Weights of a small GPT-style language model, trained from scratch on English Wikipedia: 130M parameters.
Each number is 200 + 30 x the weight over its row's rms, rounded and kept within 0 to 999. Layers, rows and columns count from 0. The size before them is the row's rms in percent of the matrix's.

# layer 7 MLP up, 3072x768, rms 0.0721, rows 1372-1379, columns 288-383
095,249,195,216,201,215,211,184,237,201,189,242,184,195,199,244,209,214,158,262,173,205,215,163,188,187,196,165,202,142,181,222,226,234,182,214,218,221,211,212,220,223,176,206,187,190,223,190,192,234,221,161,166,192,233,176,242,165,213,252,260,195,204,200,248,150,196,167,232,221,172,191,195,174,185,156,194,225,204,169,212,200,202,179,208,167,187,187,173,186,143,218,194,246,205,195,186
097,210,228,151,182,186,199,201,196,241,213,150,174,206,200,184,180,221,207,212,169,203,218,183,260,242,188,191,196,246,242,254,194,157,217,161,238,194,242,194,163,156,172,240,209,205,222,169,168,194,173,179,253,175,123,199,193,243,197,188,224,188,203,237,202,150,190,197,205,237,183,236,237,197,174,168,227,257,171,192,194,228,170,188,192,178,237,258,180,129,238,186,135,223,207,167,170
095,205,164,214,150,212,206,222,216,204,200,192,180,281,215,205,194,181,167,179,244,159,172,232,255,158,190,174,207,251,237,186,176,257,258,223,187,189,154,175,198,191,218,192,195,193,185,186,182,210,198,191,155,190,199,182,178,220,153,216,219,175,223,132,171,195,161,186,200,166,165,161,173,200,240,255,173,241,204,239,203,229,201,244,194,222,256,180,211,217,191,219,217,181,183,145,184
098,181,189,217,202,186,212,173,201,219,234,238,147,249,217,187,180,130,182,194,178,240,149,246,221,215,204,261,233,178,174,181,216,243,234,199,251,182,221,164,185,249,191,204,159,223,171,239,182,230,201,183,208,160,237,177,223,179,213,229,207,195,217,240,239,248,175,202,202,218,231,256,190,191,158,181,202,203,217,253,162,188,180,205,191,197,196,178,195,201,179,188,263,225,217,263,212
100,224,180,205,197,263,297,250,224,203,176,182,213,221,163,213,213,219,269,169,143,118,191,199,237,233,167,217,187,146,251,224,179,160,203,210,241,198,182,211,220,215,249,152,225,254,206,200,131,164,197,213,196,227,175,247,217,209,223,219,191,205,221,199,223,203,149,227,196,244,239,201,241,197,204,218,169,209,177,238,213,174,144,176,184,236,228,178,207,215,257,251,155,163,212,189,173
098,202,192,241,202,139,197,225,147,214,172,169,214,211,161,178,169,170,167,219,170,210,247,203,131,189,222,200,189,172,210,179,228,152,215,190,220,169,198,224,207,177,140,224,219,249,81,223,192,154,233,170,227,212,232,274,233,226,200,229,237,191,248,177,205,225,278,164,189,168,164,167,223,256,180,177,197,206,276,193,162,190,198,212,188,236,176,186,196,212,230,208,194,174,205,212,260
111,183,170,201,223,183,168,192,226,199,141,171,251,223,164,166,201,197,203,183,224,227,213,204,154,273,204,167,171,221,233,150,197,131,198,249,209,210,175,224,144,182,166,188,221,194,215,200,240,184,186,202,181,271,335,193,143,151,222,184,199,166,215,180,171,200,180,213,149,166,186,168,205,197,197,166,162,169,162,233,200,230,166,203,222,224,163,148,186,254,238,164,183,197,191,238,216
097,242,218,228,161,173,181,213,195,164,232,176,160,182,174,229,231,178,200,230,220,192,170,177,191,224,217,226,177,199,161,176,200,205,230,235,155,194,215,211,217,214,247,217,189,199,223,201,180,251,179,206,166,204,225,160,185,164,191,168,166,168,241,203,138,175,133,167,213,247,211,246,158,161,215,184,177,250,186,186,272,218,176,172,209,158,227,183,255,184,167,175,241,221,188,183,175
# layer 7 MLP down (transposed), 3072x768, rms 0.0731, rows 1372-1378, columns 288-383
092,198,226,186,153,185,210,178,214,205,198,201,243,200,147,185,219,222,237,202,230,167,191,207,161,242,245,211,199,226,236,203,134,176,203,195,195,188,218,176,207,195,174,193,202,200,244,171,158,215,202,198,187,163,202,190,230,215,172,162,203,271,175,179,177,218,214,168,163,169,244,202,237,215,251,199,228,253,277,204,209,149,244,208,220,228,183,230,212,239,194,208,200,184,173,201,247
096,183,201,167,152,183,216,205,211,180,229,180,189,200,247,168,183,132,210,190,179,198,200,208,210,228,181,188,145,203,215,221,184,152,230,186,178,209,219,202,167,158,240,265,157,233,185,145,185,221,220,157,189,164,228,160,194,195,238,163,180,226,212,191,220,171,176,214,219,232,200,229,244,253,156,210,214,219,186,174,195,161,214,210,230,204,200,238,217,200,225,248,246,206,192,219,224
098,200,206,187,216,209,186,193,231,217,190,214,188,224,181,226,132,225,248,113,195,206,169,252,166,245,209,180,230,162,184,131,235,186,186,214,235,223,297,165,186,194,196,192,161,247,257,193,246,172,198,178,139,205,184,204,206,196,248,254,183,199,242,216,212,234,168,230,179,201,195,258,194,149,219,256,171,180,178,226,223,210,178,184,213,157,201,226,231,226,173,177,253,162,227,203,143
098,238,173,226,175,208,213,230,180,223,204,181,166,232,196,232,176,174,175,230,188,230,204,184,180,185,209,222,208,219,168,211,178,234,237,235,194,168,206,154,205,171,179,185,186,173,196,212,204,193,279,185,178,186,255,196,275,219,224,187,165,205,195,221,220,215,152,196,215,206,230,164,241,233,176,228,166,191,232,202,156,197,206,173,227,179,190,226,188,203,230,203,190,182,219,193,300
099,187,199,194,185,173,226,247,211,178,199,146,185,270,149,155,182,207,189,216,145,202,217,169,230,209,169,246,249,211,176,163,168,192,228,205,190,178,228,169,192,208,226,178,239,222,146,307,182,200,218,176,203,213,157,194,258,206,151,165,238,223,251,174,228,205,235,237,154,191,178,190,210,210,214,207,200,211,209,184,179,193,151,195,169,171,235,166,251,239,178,262,173,211,173,158,180
101,180,225,150,213,207,259,99,222,179,203,190,216,208,168,189,227,199,208,208,225,182,180,166,218,233,286,180,151,211,156,195,310,203,204,203,262,191,204,208,191,191,192,205,223,218,177,187,262,187,197,229,199,217,203,173,139,206,201,200,230,147,165,146,208,195,206,179,180,192,164,168,170,211,206,175,209,205,229,226,237,230,150,249,193,219,203,211,217,214,216,206,180,177,185,198,129
107,183,189,179,231,271,174,240,165,200,158,168,218,220,200,219,165,224,170,203,194,183,213,193,180,248,230,180,167,193,171,227,188,237,186,238,238,211,318,192,212,211,237,196,186,179,189,189,219,235,221,217,190,220,165,196,196,184,207,186,216,185,240,149,163,280,180,184,203,190,194,177,246,181,252,232,188,235,201,227,186,206,243,254,260,219,197,227,186,224,206,209,270,193,250,206,200